{"n_layer": 16, "d_model": 256, "n_head": 4, "n_kv_head": 4, "head_dim": 64, "d_mlp": 704, "vocab_size": 512, "activation": "swiglu", "norm": "rmsnorm", "norm_place": "pre", "norm_eps": 1e-05, "positions": "rope", "rope_base": 10000.0, "rope_fraction": 1.0, "qk_norm": true, "attn_scale": 0.125, "bias": "none", "tie_embeddings": false, "parallel_block": false, "init": "uniform", "init_std_qkv": 0.0288, "init_std_o": 0.00509, "init_std_up": 0.0288, "init_std_down": 0.00307, "optimizer": "muon_variant", "lr": 0.00781, "beta1": 0.93, "weight_decay": 0.0079, "lr_head": 0.00598, "warmup_steps": 0, "schedule": "wsd", "decay_fraction": 0.915, "decay_shape": "linear", "final_lr_fraction": 0.0, "batch_tokens": 32768, "seq_len": 512, "doc_mask": true, "train_tokens": 474000000, "steps": 14466, "dataset": "wikipedia_en"}
Each number is 500 + 25 x the weight over its row's rms, rounded and kept within 0 to 999. Layers, rows and columns count from 0. Numbers have three digits each. The size before them is the row's rms in percent of the matrix's.

# layer 5 MLP gate, 704x256, rms 0.152, rows 279-315, columns 128-255
098:470553504473467526496499506503470492515532461513527483524462544524469488486492501494499498531529488496475470526481516553504467538567481457488516533507521478474460502501530514495496484511482486511459450458543505511509507533536520508475504509440470493488495456474538496486497521487479472498510494537485513492517496501518473502482472461475496478460530495496507526477543520503461466490531
103:487509495503466486531555531449492473474518506502542490456512521462513540500474510488500466469508492447501513535465488520499540498491524506482477513491465463496517518531538468479482484475466516469514462458478449533513486488466541533491539463485506466508496494532512489525518495518511437483490504459497448486479489526483492518476470502518485481511529495490461497484495498468517489545488
099:517509476507505521466517502470488493496463516469473502473507502476503506498446487521533464468485500480515468513500505477499518476487541527510457482519467500493519516503524528507488495506493488519508505495457504541504464467534511501481528486508514574498547490498509510480484555544506502497537504525497427486539499506475480470500507436450455498501530462498511539519530505481510471525555
098:483516457523480486493508512507526456518511471559506498526482494494510459498477500504495536477522535539543512501547501471557487551528530459558506464517498480440504522486512498508454497563528458504469534469504491502545505508511527514496458499449511522457501476495513515477523554470547478519494513498498478491476502520475464483523541518554484520558491488509573459466513530511524507485547
098:500483519542456429487458474520522509493494534503521477533531493478526488514500489508501468520474489530481482512454514531537507552491513476497505559514543493514489480485531541496524532506534498491536471495532481473506488497530514479502490491487454512504508509535523474470536498521469568498466508433468511480508494463503507487462505502501546527529514471523540464473515470479512524486512
099:489531503479521470527496495501512511520501514473524510497492494482480531559480498508477504500498481529509472508537491478530445526500485513531527479481537480481459527537511531505535523528478526506501485519535466583479506461502457489517498470514510473451468533496511488500503503493561493481517508492481464490520518526469491491423504481477500491535489496484491494465496538475497473471489
098:531484479541485490467526497496488507498475472443473453492515501510451457514518463474503520511487494518516496535473521517490501491476477493480428502515477532509478517488475483530437468522524483516520506494548484555491511503494498537475481493481486502477473491487523528480495496466497494489462496531448469478486517482482521530533486505505483490534477555508498511540497499484528486446485
097:517488452548486481517538504518497517514482497527493481494475514467504424510506478485484486472517533454524463526464502510526486518450502521522533502526478493509475526486493529514490497521492513497517533523436537513525484512508486487513557450533519521483487490485502565462547466491525489497532498533537482517486515513515516490470476505510484469509530522459527550499445468501475500482479
097:460510498490465504519478506503512512473508515507466531548503495459450531432490444494502484504531531499500534551535487490529535478516555512493479541484515469489485518505543484482520504489551533514518487527490509474482482497466499502504445488515518499494501490508542495526460491512507493485486480498507539504510475529503440540523524483504516485490480487441538498490462513516507542464487
099:529475562498473509523495523506533542521490475488504493477476507486480496519516493497487510516537464505516448489525539508451473517512519454481514498448494496484512509508466517547514465493526528505484507515497534484494499542493479511521538473500511532472503471495456448479435503499491467498470492527523499521527547506480502547496482484483504485532471489527467524507488539488508484552472
104:487510478520487518523514544507503508516445547503516462515494490486526469494516519493531513521498488520512456507479498516491513484482514494526463487492492496485501517494501521483486481491466507533472491510501529511531527501483515443517523492499517421441521458525516514481510529547522521515506489489503519503525468449451542473513456495523510530498545523478477530473485506457503534490507
096:502495523489527489495492507493469476513501503477512505497523529486478538477478494495462512522517497554457491475516441510492466539495544426519518508478499484524474477483515514514500507510539559496528499472469506480488514487490496505462479482461522509530466526466465499537423537495526500537505495511507497469491519476506446478491502516509500490498511503481519498504466511460534480531447
101:487502508485532469443476472451504504541501484499491508489507516528493475497469479503463510463519503497492508544505495488472511484494482468432520542541500513476481505466485473490503501518473530495511496534535483507511494525522481477510527495532508527497534492504533534458568509471489486496550480491496532525498474472526500478519447489541523482507524506507481528499505510464481489491516
101:534510508490515492525536521477494449521463475512518501505501491501520546484535517559525488505486490502524490505534507511521459517491508476503502520511535479500481514465506502493543480495510519503488487491505509487484505495484497485537456498485473469481488488469453563508494538540501522502446491454505497501521453492478476494460504501470443517486467500500553450494502547513528493518506
099:474462508477518518501501526502473564495537510521504467501534518482497482497507518481506540515471481506486545514442498505520493491503482498497493504420550547505479474496503491516522500533500543501536517480506494517484466514500474552518532533493486470474493482501544491497502486545507474513497517451519489533528525516512491554493494463524507449502474473506475510540524487524531540504536
093:479465503510526532525511481491508507458498542491532452470496472504516509520523504508505525475491517503479500498496486542488523533465556486551482555458528513454537466483547469482523532531498484467495547476510508489471480509492494508479523515520503431552473473474519480522525537519499515510453539529468497499503498512471437535471459459506510527488521516511522438467504517488476504531518
101:509485522493474502479443571494507538512521511530516504502464512508505533525506476502500518471507538505555500494481470513420502513476488480534504507501455503513463513536522499471517532515454511508458516472504501496489482504488468481487498494536492502441450501463537511501516445501487463493495452495512479497438485513518503441489509499496541527502520547514531501478485501486496509515495
103:536492503490500459497533471506477488496539529513520514492515499520492480504462544515522481546520549423480453477511469505494485530454503514493474501547502515487518496461522515545469474516466492524516522481476502508504526556490531515485471479506509476515493489457477502502521471474487494461495503512484473544495478522491469540483501486549507506471531502467516535531510494463510490491486
100:486456524519505520497517562492501479495437520470505549463527500497489505523516510484487488463504515497501510474494531495487470478559445491517514509511495530480490496504481539474482462464492470513539472489478458533481449493533491494468451523479459500535474497536512486472476491531448517544468528516550503487514490462471529521494518520512507523505476494514485519492498558465496483488556
102:453501492481506498469509525501491487523515485508490541464520540493484490508521510505481487460474535476529492531494539534512499462524472515507435524511511494490495465482503475535469492510505468564543478509469510520445477532525495470517479548468547487544490489507510553505484510446510534524525511532488532513486532497530530485506494504491509501525505511463481500548475530526501484513523
099:493523493524518491508521485500494523461525518514460494499468527495492474514494507462491552475503468475529556495509495518497488517542456486504552538508467442476467532508510488503527452524530537509455519481490487521521494490484423534527507525482500533556494518514529515508461451517502524535461506485529512497496487476514523485492513498482473447474506512530489540491522492502538491503520
103:522500490543479508468536488500532494540494451477450516534486513487507489556521496510510497506471547465514463544520513538520494493503550500451545520498508507461501509567491487504488480530511511502508468533506515515511477550474496492481515525487473473508474477517509546465515488494438463464526508514533500505502489518498519490479476517511522483565512519484513485495477518489470518486529
098:464527500500482464518483522486531501491519485496494464507468470463493503499465516482512501513530489482484533478500445498493505484573518475529524507469518471502464526545493459502492524534504476484516472496527494466559482522504532462501515454478464503532492456516467519444515508536526516493504490474522498492496538520455477510469535485482452496498515501495461528528504467493496512515542
097:438530528509516451488477493542499493512518521446511526537521459502499508507557504478532450475505541528467467538445490488566509502518458457524530487544564527475486509475525455526541465433523513449489501507507510481512538486497529513478489497500547531487497466502541520503483463501519472476506482523525498446465491519473503502509509497511524463502492487492512511488493501470505529524510
104:484476486507481530508525484523489492532513500464475508479470434485522500526465507515515497523490481507467518483484505543465537517528530475551504545513514540502473497482480497488521537491519479461483484519498514519487514459505498518549501480530505542498466514492513460494508533524503505482507491461542478506502517512564493463492533512495497509514511496516508561524542460508451462491528
097:455537527502448468467508450537482479487494502432534545476523488455475526505503500538476462488521512472485516485505502478472518500490496482523530467496473529465493503509499556509494502476476510503525470480472521461491510506460534545476448487491508504495488532502498489504512542519527511505521498523472500514525502481483509480433498514495492446552520527470509462492476495489492505468484
101:503494506459473521518512465479486490545510505511484464506477504493501502465531487491456514519528535513511477529513497489506483493522485524564526497514515515555549481478449520482483498512534496493499509526526487535494488476470501463512507506536486491502468501484471504482507501510494468480528485467510546462491521489469526508485491487472494518479480483500509506496513510490486479518432
099:546483476496452515506489471518526498506538467493492531479492520479492510578475545466535499487529520517540473485459499492521508474537498481521471505470489501515508483528481498533494515495499464509481531447517499493504515497459542533465505542473456465478462496506497556498493486507512471494474541520514489515510493507480506490506483506462520570474494474434513526482504505512511491496548
100:534531517526534513520510459505489488515510510516470489478515512486514486535505438518502505477524515419493502537531499481471471510494483496501482493453497491496490507501478497532549493512490510464481529490469515484496493484508464476525543507471479472504490497535522481482508481505532558480554513452519532529504514492502512534519460518520503507481513494491470483476483488476473499508528
100:477457499518509484546497498506453530499558470501525524505473476517511502517511506508516455544520516523471499542504490566493475462511490474516454506473477477469517502492496464508519475515519514528534526511516506496466493515512506522462483484491502499540450537506500518500512486504465498490514448477494522564473504501499509484500502528499467519550474535471509497474496464490493476543516
103:490524502503471452490537500479528501475476476475490508504467514516500493496518509530482524490476491476490500505540495507528474514540500520469474461533473498544488520498447503475499503514507493517489483492474515486518498500509481484507496471531468501527476514525523514511490569502473505522501492508508495505520493480474493496475463503486445494514494521501489483526453530485486473449537
095:520505495498492524507535508532469523511524469531508528478466524492524463471493546470503581495480490529488527547507495492543525512485510471514490485508482517515502504526516504527501452491516502477463518507507508506516436515497499538485482450502516509474517549440477454489484512503525496528506493511529496505490440525523512480487524500490512498473460490485509461518487465489461522530491
096:512509486473512520565490476513497519523491465502496446463448534477499510541513504485479514508564510516518522523497462472503482493474482478489536482463513502541507477497486470508501518494496473488501544474493480478510501503482503462505534483490528506487473517511480520488521476484498530512466497502506517510498537480462496466496530531493510587514523533525502461456524508439481457536478
102:531465503420499460500453503477517503458530501522487486506534525500509520473501504507514540496516503550481493521489533537529542488452505503471499475489493539536540516463486488539558457512447515497479485494509467472451503454512507506501484508528469488520484440492496489482493477500511478498517469479526493505444503512494494509462528493488516514476509459537517498538484554489518466513485
098:461493519502527450504463457502451489521490482491498490503496514488523575522488497501523447462552487525477514493536492512510506451466486493495502518507533522504520516522493518434448467500549534504554513474464503506510526485478526468474463517531485468524458534489478494506484515490529460482495479479480491497471465492504498522502519502502517475519482517482511540523503468521539511522532
096:524470494509469496519460485510531477487502497522471506487516520483509514516507502534529528481456511504540463493470489485502499501469513495514506534538500542483530506463540456508515475510501509493521485507531515502471508512480545462510457532475491501556520531511536466513528493513518492487450541489480498486472492528523462524535510522530500458513514499507510484483477449496517492476479
096:465492487526527488519495531487493484538541489498493543514514496500473466525446482514499490461475527483494490442518525551490461548528475503513544540497510525485452506511523498540493493466497532481502484484531523503452505497531538479472511507494571482495490525520508502499501496480508526459534488482479483517472506483500516524505464496502483464458477470543461490502482512512450487512497
# layer 5 MLP up, 704x256, rms 0.157, rows 279-314, columns 128-255
097:477505452458480458471478465516479548570477500507504535512482509496489473472474541539512508481510499477492524504511502536491502463516523509519470519495510480520464481479503503465516466547499503532491491477502495523517542474507518520510519488478440499480492483548491539500459565507515515501474527504469504517533538484454474492505500457488502490497502479481455480487492506539467523463520
098:462480504478463503527503494497494542508503499470539520500502509441511489516514486497486527467500475492530461518479515528527476486531541479505497563498495514514482543498479526466483527479484487515461520498490523522425483535539494477533546485492516481496451452520540481561488536501474512506493488546484489502501466528535513519492504503504515486480540488444471502500474469479529497491524
098:499479508536481560478519499487523539542512494527473484516510489502513527470494447511487476540498501514491509512481485504469460549455519446502491535480499481525480480465514496493561487479519487468495492500518487517519470495509501524483522507514490565510487471501514501501490474530521498516510488447517523495506513488537489517489509471524479536490562523555538518539490506456499518541518
102:521492513521520454472502504504474500505495518513516506485476465506501526549509511530532455490479474511483537487479460518489534507499493459535446486475498520584506526507509466497529533523523506496536481490515500447492493504491477550483521466518481545542523506527487571529515468528535494486477478492477493473526491483490538503475489464507520507540495505453536494524486479523491496507501
097:447528530529544512490536499509503527481464469512462508526542488483534535522466518507538492488465479515508479519520453487467500501473491528534490509534486475526518489483504484526479503491497510440532461488512407497482479503514467500504484541484445500495519525511521510458545481519484520460475499509503526506505506525537482493493512501465498507469486492436484510499519511477534505502516
104:507436493524509501520499487522528515527555532481511510557509511515490488481498534514521505509488558559509519529537525545482502490487526488471466521501553548490510501473508566496483537555509531476510513522451495481526495517454470516523526541504534507477535487512515490471465512521478494515482509483494497507446522523487490498504460511521459505450517501486512492479482516506532478506471
097:500483478497495524474495450544466473516536499528494524505530514518507514501495450489499477495544501485495464486534513495498487504531500483530506519535533449498482537501521515445493468490514502466516514507521460504452485487526456514481457509482490527496469487517508496523504479506460525503531537497535469526468508442464472517486489530495473524545478476460506510506493519466496500522511
097:480452510504488491503493517522504465490523516483504514504473510497505544435495474497544486493501488471533521489471483545457517469480509527472472509504506493482501507465478487493504549477525530500493503485488506481436528486464538515416488532489518483504506520526468511545504490480481513506504518509488521485514507487523510506479504508451494552517488443540467498478506470476528523531538
100:520469481486518467510523532528491454510516505531488462536519472502515478536485539510504454492493450486537526480541513483501483486513502459493461512525528498525490493470509508481480492506508493498490490475504501474516477509488500492473474492481473508533552482511463509513527502491497497530529478554458511499517485513516524521529489502499550542507541502530494520518537479585522522492564
096:477529491534499517485505478477485487516501518525477482502515482531530459501533487478501516514539488488509530473500478528469477473508531490482510465525488499496471516487513518466491492519471462462547515478506476495502450467466486510488469499467507525525438470489503458490494511503461492529522483450456533469555455502497492564486500541506497532460485483508496509473500503511504497483477
105:473518493509504506513479536493509491525559503529491510446452498503469519472491505515480562471522521517475468450536517496497483462510495459520487484501488471510505473533494485465482508536459519474459498517491498499479570520489515522487538507455518481509535486499468494527505560517513514487540456500497502521534476461510524452480474466506528525531517451458460491485478498521487458494498
104:469536531514499468452497504474529522445486469508502442498502503456479500515495536495557502484494512507496531462523485465478532517530470517452525507515524485493521486497516481487510494493513464533532491508514483538518483493499496475485504543502523500470495455504530481480505501487498537481456491435518524500534524505509523526515493468484543495481536488502481497503535488479487489479503
102:519509528526515462475518499489514477505445502487493541541487483524501460481492475532509528509515539529526504511491518471476528509471524517489483543492525535519460504483501519484505517511474499463529538470491484548471489513465521473474460456478561494471469538483543498519493509487518461441498533519498500509472494541471506524469465535520485481488471486475481481504436488539518498493485
102:446475508535490497484488485545525483487491540474492495538495476487502544524511481489490502506546529482509538524466481501461503472527501492501444522488476517504486473506504508495483506509467493511550499465509496494526504514487508539533484521507495509461529507495541504517541519514497531409501539523525511505505528491558498483508494494515491502501485479501529524504518458504480498503533
099:501482496512510564488523488493483525491483496508563491528504527466481483492549478547465500509512509501489527551502504512488520527529520469543481499483527485548513507504500477494483496501509496519551462482474515545463506508504523487499522495529497494518530488534564446495437505501481493460519500480525525516468488516510488501488503492518462468527468532556475546526475471492525549534550
094:514471517529507520500515488481484439474523513475496552499482546529531486518534484520490544478506520535481509508499486549428511521513500518487481476516520510486520465463455459524482488484494498498503461505553513513502524459468530468464469511524515476491521501436503451500460534514507508506488478459484538499452498561564530464443532526516502501498533520492525491503510512490494500474516
104:496500508454502491490523526494544466512559526444513534498498484517512548483490497483478546408519515462520564509489493490447484526512474492523510511552451494486433463472459477501487490538526514468491491495466498496503503478465494519507492514522487498520484509457514503509481492500504564526532513496477497518502507526518449485497540527520516499451504499531528524488527504529504485534470
102:513486528516487504520479514509482493507496496515483541496476480505538526480507435531458521475496486466518464472517467486506507499525500498494483467515541497520482483468481500519501539503501479498484509502512529514497492502485440477515491478512502505500485506527503501493515499503450471510587488507517500461488516517502440492489515545510503544556504511500519489477471442517562480465508
100:502506533502504518487511506516511515516529487458507519507533510497505469545550527530501503471513507463518497548524543481475463526439469509521500483529478469468485464506490514504491498500512497537505530502505515472494473506459552506507500521481512554494471525434500470538469528490461516475447537508487477497556490485519485471465505462540472486500520491501502486495539494484518524493491
104:509498491517482506493498471518535500476478498515464421527471530544498536455469477498518506475463459546513511504485506476471491517498529516511488485458541482527495485513467470516502476507521515525482492531507548502485502525449505515521496472518486518518524483461508525492527476498553495500461490531479471482475477508475517537514507523496540453476534536490450494535528543514507487471497
101:550517517488513511493477488481506518524530510541492506496481512515473506496477465464503517467499503503507473535519505512509471500548532510552534509529505481492499480494520474485468488530546487525431566509457508484483519503550485507511482503482457560461528528477514511507503498499510520524499470483491485481521541534472490425522518511494524491511487506480474518501487534506527457471483
098:474472533544523487538499484527511473482533491462536498491539479498498488515503503509434489479537476469499502491470510520473446496496453502497464560536478487540514503514518541499510490496484507498461495513440489494516501510527520488502517515456536467520506494512496479536483510487525509509510509491512448492480484500426480454507501495495485499487503519453523479493507476502471530469486
098:516492494490439464456512472504501522480473506482466487487501473494483464508480501485500500559498489503485538526564470490514494527511513527461501513510495552518493533519500469519498492515541510495517479515530510488509542483480499504464469484539493473524499518444518519494511521517547510508463502479497504499510539479533482459516446528493502461501519516462511516453533488506484477540486
098:475478546490532550517493460531491528492513486509478539492495508496508505528507499496503528501507533526510469481517475501542495537514478492521453514544493515497475485511502503464523484490545506507475475523461483484521522476505528509483519469483481479506524501513508543504461493502483501482541520461482468505527519528474476519471534502490500462439478486508435482487466473487503545514512
106:505489497488473505533456525525485504495521498432530510479503465489502490479479452531503530495486475524527474457486485445490508526526456504493499510492465507490532525463463502496527504490484484469502518519525489527499484561520498475467528529462531488496509544518487445465492505490472469531489511493550492514530494500546500533518489498507483494513528523458506474558544462510509466468474
099:509484519516506463455473498512493525473545473479456481517511501534500493536505503475504484559530480512507485476518526485483489504493528511485471505531530510471498507523486466491513470487476518498533519519514507531501469495500510475493540519509536460481495533565525513500519489479483519490514486452487517461481508500508483483489470525495469512474508427447482475521471526482502488476490
101:510534494456512474545518474495500517521498468522473500495503498499497556486463487523470505506523513551480455513515520475455464488532534441465536495527529515507539485501495518541501516489513480496510500476494503511476516478487470499497510526519514501507492536489528493466473481476503478495477483503445496435517525466499487507489553545473509499481525520492493467494474539538482457540485
102:473546515480508515494505524509505498479513531486485493503522464500459483519507488531538491450509451470459485502487499498540505560504471473488476515494527490517477505494501494520537490460513529475545478475508509532500466513465518509483515504503525499476429455512482500484510512516522510471518526532473488487525511549495450507513496553478514481497503530534474487474449464513483507471535
100:483505480466479491515509469487475486522516532475504558542449524461526493513483490458505525524515516501504479495516501527488456517501490555521456485490518507484510491528476500499495488534499517465523526440476489474514541493511544479525525502504483520467503522488500500428519488508476520480500507499517495518455475523504563473444533483516466494518505518444483480469555570473506514499493
105:502494512484477491491538493481559494501472466517467466489508525473468543498493491526517498516518534476479536518487488481504508496506514516526515496490470479516521477475509516475521515506494497456466450517512485484498520462501481525507467479559542443486487482502539529474505487474489509456460481498536495539517464496506508471520454503511523506467493474459501527501467487507507511507476
102:476488468519487499435502496518488502484453491528512467439514492476485505535498499500536530514493488479532525539510547506467485489460499494489490524457495464515533489520481543460506498494493506467477526510520500499509497459515480547467487524523486496499491496502461572487499513534510472506532492555529480529534520476523536486484528491442527464507500512506490503519501506508489551482503
101:485520518516447512511483492440504517507481512486496523508497513531487521464474469513531512509485498519489510447543510500510497484506494540494518540472450471477466503509474491491494542550510489517548477514518523513519489517511480485517508518475532463537452445470544495534510503521483525511498517481544484514520532500484494467513500474508474532510534532508485504495514475526526497494512
102:507514477482440495543473476509532495524505485476531518471493506509448491500488469497511500531475509516527518489493525472524434484472476468481512505511501500509494462474497514493464471490507468516520543461476458493544474476508489521482477495471530522472483480489470528420532486500477488479482493519504485496492502544485500479514527513478537543514510518470494480456459494459475541496528
100:499460504502487479512451512499522490457507524546442506479528516496504518520456541484530474516508535521525504488504450511483512489516444509505504480488453478501476488458481472493537481491538477495484509514544522463507538514504471537547512482473515537505531513490495520527441521457483482537460496499484478528570503487528522508454517529496500502488539514491561460481486482542491475494523
098:469532515541483508505495553532506522525467525503511489468553520459514537485486476488523516509519491483504485502491478481467511488545498500492509457533522472486486522483507473531474532448473542491478491514514514504489498510489532510503480501470487485485510488494542526491509446524459448487553518478490449521486496523478518517481489462505497503490495496463455510500451582508481515514498
099:516488508523493530414505522453491514530505516523506519503476507497435506507514500525513484480488475472478492482465472527480522541515495451491517482465504514525502499469529497525507493462477522474514504520497494499521512525500489474527528520463501488524520534507496523495538514457483543489543484494493483513484505501495468541537494475491510494500449521470520497512493514547482496523522
# layer 5 MLP down (transposed), 704x256, rms 0.0862, rows 279-314, columns 128-255
099:502525525487491513456521489482489540501505505450491513471502461498457495531494478490518490501476510471530529509480489482480463530502487523532496467465494559520434500522457486471503498529508502471446494467535545512492507507515502510506518458503498479526497492503495479561510489516486456459525458493510488472490505516500500514509495529522501527475524496536481476491499496508478528508497
102:481480455553517494478488507496520529495462477465510513474491494481512510519522539491482499431516528519474504494532513547508452486530475515539507502473521536518428522450500525449529472498509501479483562470507528458526521486458527481494521504472504495523438470550490537490445494472491529493475468540490497488472536505511449479461519501488498456504445463528542507520556491498488478534491
098:532479517512495528508486495464510483503546510438479510463507494493511524541490534496469513511503509570509504504510417519528522521482523509521498513448497484515520526544485496526504489498508509524484471498499543490457511481530515551552484470497485496479484517459518478478489523479468509511514501518515495438501508545525531488536532482538468479503528494471545485494540503467470486527491
102:508491511475515490465506475544473497472486532495489458492517498494499465501485518530468545422461506494540500497441490515495496508476464525501500478518504515497463475486473488479492547519480550512553519454493527510480541464467500520475515505471500502503514543459496482495472519496493522494490566514508467501478535511495476514487508495541492492547479506509506506517535440449514524519496
100:507494493533487500483490489485501473541453452550465516485464485503457516550452485559516496533526549523522526513501502462497497493497517486513508495517502525491507501503507472550505454500494503538527492531494537539540489512504481517461511481459497502479486468504486519508520527517534519478474538459508491469493461502521520484520511494501529483495521509486488493496530503530521514510460
105:499468472509485479506486539509442487488490497495526513492478537502523484483528504498488487495490477532494525513488463499501500513501496503496483561544481494480558485478494476539544500479495482475586455496523482474526492519510470476512499494504503516492512503507550468449517506529512481480479484497485509491517495484467532484498512513522513497514466476500465509523495499529494479529523
101:506466510543512508464527517498493475467509475493491513495516560514504518511486523468494530508504493481478483500521546479477478478498484491493516525484501483492475505453543500471485492502494497525474456512509505536528448551556492521496497455511476487476482482484516528498493475524421467504538515459537495497473521498559546471490460481499514490493507492510540476483450507480520495511527
096:476494472460475524513496492520482498540493516508512496515489505486525459505490507524499509461509500509461522516485511499478527489491475458488476515511531499486493507519486529482473515473476505461453495470479539476515504510602525498511496502493473459451486487440522490500494450514493535490543479471540487494447489530525490523469509470500492493504473579521496517543509494529530512500485
104:530473512467487475486509493502473498522493501499516508511501526487486484500523500489484507520496526518466512495530482495487498495491501471542507488513477518521505500499475505530482531513487481499527500495504447467502501501542568515504467494517507487529485486512479477492476464492495476534536507515473529512498443496490484484513509511494510498528520552480481529541515532487460511495457
098:515483494511492498480526483538472481489502558493550507485507516489488549471500505473479474462510504492519518538500505500509514477500471467527518480508511491516473494485504486524483515475427470444474479505456484428475469495510471542478504483514498573506500535476517518513505539500476483505518467482570468504482495468498517538513476475493484534511510529504484530491489513521505542490537
102:487471475515522516518466454456508457521475561512514516513485425548513498513510471508520462491508531525503504521520438524463494503512512471515482491518519476550493493528482508502453467471488450482523530492521462527483505473540496477479494496497497509501458466451506484486507512511498536470536472484507491547485529509517523483507497469477497508441498556472494472527486509498517494523535
105:453521453485523506499497509476494498454486493499516541491502483506470467488472497471489483531522526514537501498458495513496560517475496529503512494474464508503528522477460537523505492455476537538524472506507511536498525513483524500518547521457502477481506478508555507494477504499459501497509493506489537538484464515503487499505476530478505516470538486528512473538506518517514535521466
100:543449558489513484473520483500508488498492507478498525457502491472523499517485459523514538498484514517486490551501469544509530498515478524488526511482484484499509483485524520468515489500502461462470488474497548512534495513498466481564493495538531464475480504511485524480500498490521480501469511489505469507535490554473497534490520481519485478496472457507513479543493497552464512486500
103:467474506466486440523498497515502469517463480471496554503489509510483538520558515492514509513488498528494497506523537480538505506464490492509503492515491460542468517462511504494491503522496532489509494465486488501513515503493528510506514514509449568532488476516481500449525509503456504522461503520483483514501513497484489509518511488467491495483467477473475542456476492534525533514510
101:523499488514479542576491498527480504498458479501489505507520511547536502515450511521472480485526496442473483501553477479481443478548521511537528491517487465483549526479474525461500500488492489528505525504502494480455482514501466487508515474505486493479514514479499470495499526470462474521476548542549458488501476544498530491504516524516473497486532462497471483472488519492467507495483
097:503485449523455504463505494495474505533483497533448488494537491490468494472492528513496537499511474526531474504509491522481493507523464509483503489449505465511444485527477504494507488514501519513480474530522499485497527517516518486469464504486552516458540554491494496465529478517537458477527463491455542505500479494514508477535504471495454491511516454459516551490476501507558496509539
100:489483492495505512475483513456485553474508515511474506515516542502477516514482482540526442550501516508493537527486556525490519510529493517547472499514508478488499484503532476480492500453477478518483483524518497548528500493531554522478535479486556500493503467498498498473503479485470507488513543495475521512481508515536453516483519491504533539527506472445499465508526454485437529475488
101:516529494545490545496467504510511517515514476522486510483470517481521539554510503529510535493508458463471530483461488532504513489467493457499510479479508542509491503526471497477538533498492489469533503503501499501486532494495486523494510504489488493502489522485495509542487512537487504490525519495495485510508525508470492486496461448503469477505501524524491511451541487563536546482488
097:529514486525516505540526509472521490507475479492497522508455476520482550461488513497508498523479536476511433474512530522506514521529524503481455525486511493521489528524502536453434523487490467495504444507487505547513476510483484495485473513441511476479469471544517497488501511475491491523519516527497524539514517530459511501512487516518525539507504508464498547466480448508503484502541
103:538492485480459485531490471496491475456484518463540465478496468465523482493464508469507491522493531494507467521478511476478458499522511477532513490529524522532481497497514484495476526474517517500491477493495531478506485490550504463519494559490538487553541493496524469506517507473520467519475516501518436478539490492466529513482507503507493491534540520529535489474464490520497526476524
098:455499491480493481485531517477488467446510498480480490501463506514580531541547503514515498514482487497465521526528487454500485515510477504475496491488523479528500479479456542526510481477510533485496512483509493515539506486517483465510514460504495543494520487541527495511489458493487493479464482547487475490510475524468556497519492514567498526503511442469545511539494498513492486498486
097:482484502479464505518483492459520494491482471542514517534501494519516527455485466486491501494466473473514502534472529496486523506529500520493490478501497513490488507479485513443481494451504497525486559434510516499495523484480544508507456507536507481556499470512512464478521499471543539490533492480480495490489477500534466491522512510510493491462508485502468525502469483511505477456496
097:455477468501497466510510516523524520467461506481511488510504478516514479456483497477460500485492510493509492515455552490474508512509477474508487485462511482478429486493536498511534527497516488473524520511475511522519495493532474510444472477434463531546484505486471457524469539508460507495530463491498477492475499529487496493474489493486503521479488540481536488518481479547522463546498
104:488509469432501482509482475508451503467487458513537512466475459537485491476519483493486503466485513507475522523501530466521506501511513473462527497481541514503491501513495518513478498467511510472480472487512520498521523511534486508511548500538506473508503511506474531518542475458456524433532507536444504548503514475476489509542519507542509515453549462479530501521504474499436501500479
105:517536484508511510503494515476443515465501502507500477484482491453489495546477496497516493530488530498504518460514523531526435520482546487501497486510501510506481493487508501451510510512477509504469480467539469511551485475446519449463482525488509486484484506491496476543535528482519450476500498496544484512488468499538518504468474435490510468531503501468521507481444506472499512484490
103:504501457488491535555476484492487469482486499515508495462497465450511467494497497506503466528510491503492511522485508536495454533506480494494473503538477497504465534522474532544534493567534520503516492492504513496484467478509501467533488534510442503457472496550476501475536499483490527517516544496528518485505502477521490475496533462504463499496495479483515497473471506541498481500495
099:510533534516494502483466474481492498486531495505516504480476503548446501468543527492489445506479516522463492539495488512539518503512479513547513469479531490493532492498475501511450492527460531513499485570539493462494478511501527485510513522526478547551494550528454441467496497537497471507508464536487478490473486505529514505490497498498483523542477510473515512503510469490545538522511
103:528467448497544510481541510562496509490497488498486436513510507503507538500554479506511512486498509550465503520534508506512496474495531511491543493500504540512498545492527509525476467519548520487541509448494485517469489483508538512495474495491547447508506490515445533494493511498491517502521484514484541471475500525502501483511491471481466465493503511514493513468485467503524479501463
103:483495511463528476501495561478520482497489493498536501505482528463517508473480450504507495505475462490510498513478503502471481508458481516497453525531520484502460458492486525500496537572509496485524470525498492487536486497470507487502507474522509479509481532472520536498492474437506526487452494482502486555431473487583510446514538543505509502529513466475503487494500509536466484514511
105:481497518474505496532539489512477483501509509517561477466518495531564476511493521532494496445524470513501510520509514468491516431463502531486525458502488435488502501520504509446497507492495463528490531488505497451499500493473478446515493494482476498491491521505498520480525487490512494522480538516532532526509491513538481455491468461490459486547519531524459503478473466459514467531508
096:527479473492511476499531460508481537548477469535490490471501507528552517485499487541485510487496489479522469478459490538485531480567525503489499507555477454515528554482497467497523517481472567499503483479504500525528512497523513515504487535540502501514486480483478485444503495475542540534470520508519518456487486529525485539499486528459477481460486495518533499516509468536511509492523
097:530476510455557473496477477498497514491546480501480474476548517475445484499499486464545518507490519499484517520500518526472488473507561499447495545450515550465537498515540517481521472472515517486497519472482526451494508518488462501547540533491501486489471495470483494509544452527571519498505504495507476513497500502448490492490507530475518492481461539472478521531493525483504466477526
102:471489530580507523475510514574526536532511526499548544458480510504509451523514480515496484524473492505529494522483482514468550480483474510524473500495526499527474462534470495519484491490478490527490489487512502452503507535482486505508498474555536485475471527511475465536481473565488496488513519540533472485457513516527494504469513566501546464490497500512499498503501459516531503457515
098:508497484553497479501530524525520515480529514528489524487537511468523493496505487460523496508558476460508456473512487498503531528490495487486495542499521510483472507498485509519511503489450540510463508492515486526495525514512508492497526470492474544492464500531577484463532538501521447487489530461499503505488485467524542491523450468509481528519465473507487496520500542486454500558518
101:501511484488484477474518537514498496496482526475510518504509506483488473510506437463462506502506484490495514474503535509480470502478475493474514441478529465507472473478513504484565468499510509471469516527483538532537463470517516490470478514462502527503504495492503429529492470566507482492525481520545551508490547497469473480531484520460513478507558496517489532460514491474494518526518
099:530507516515498472496502440481519518476467498488518480546491477496494461525497478513469470548512492476491482518510495497489460512525543546509489463511493537486509514507511501470484514525524506508487499519529512510490493481501512507505479489503501469470472507461502474493475496515522481517466500489527483484494504522504514483480459464478474509519503474497513484525545514501494499524512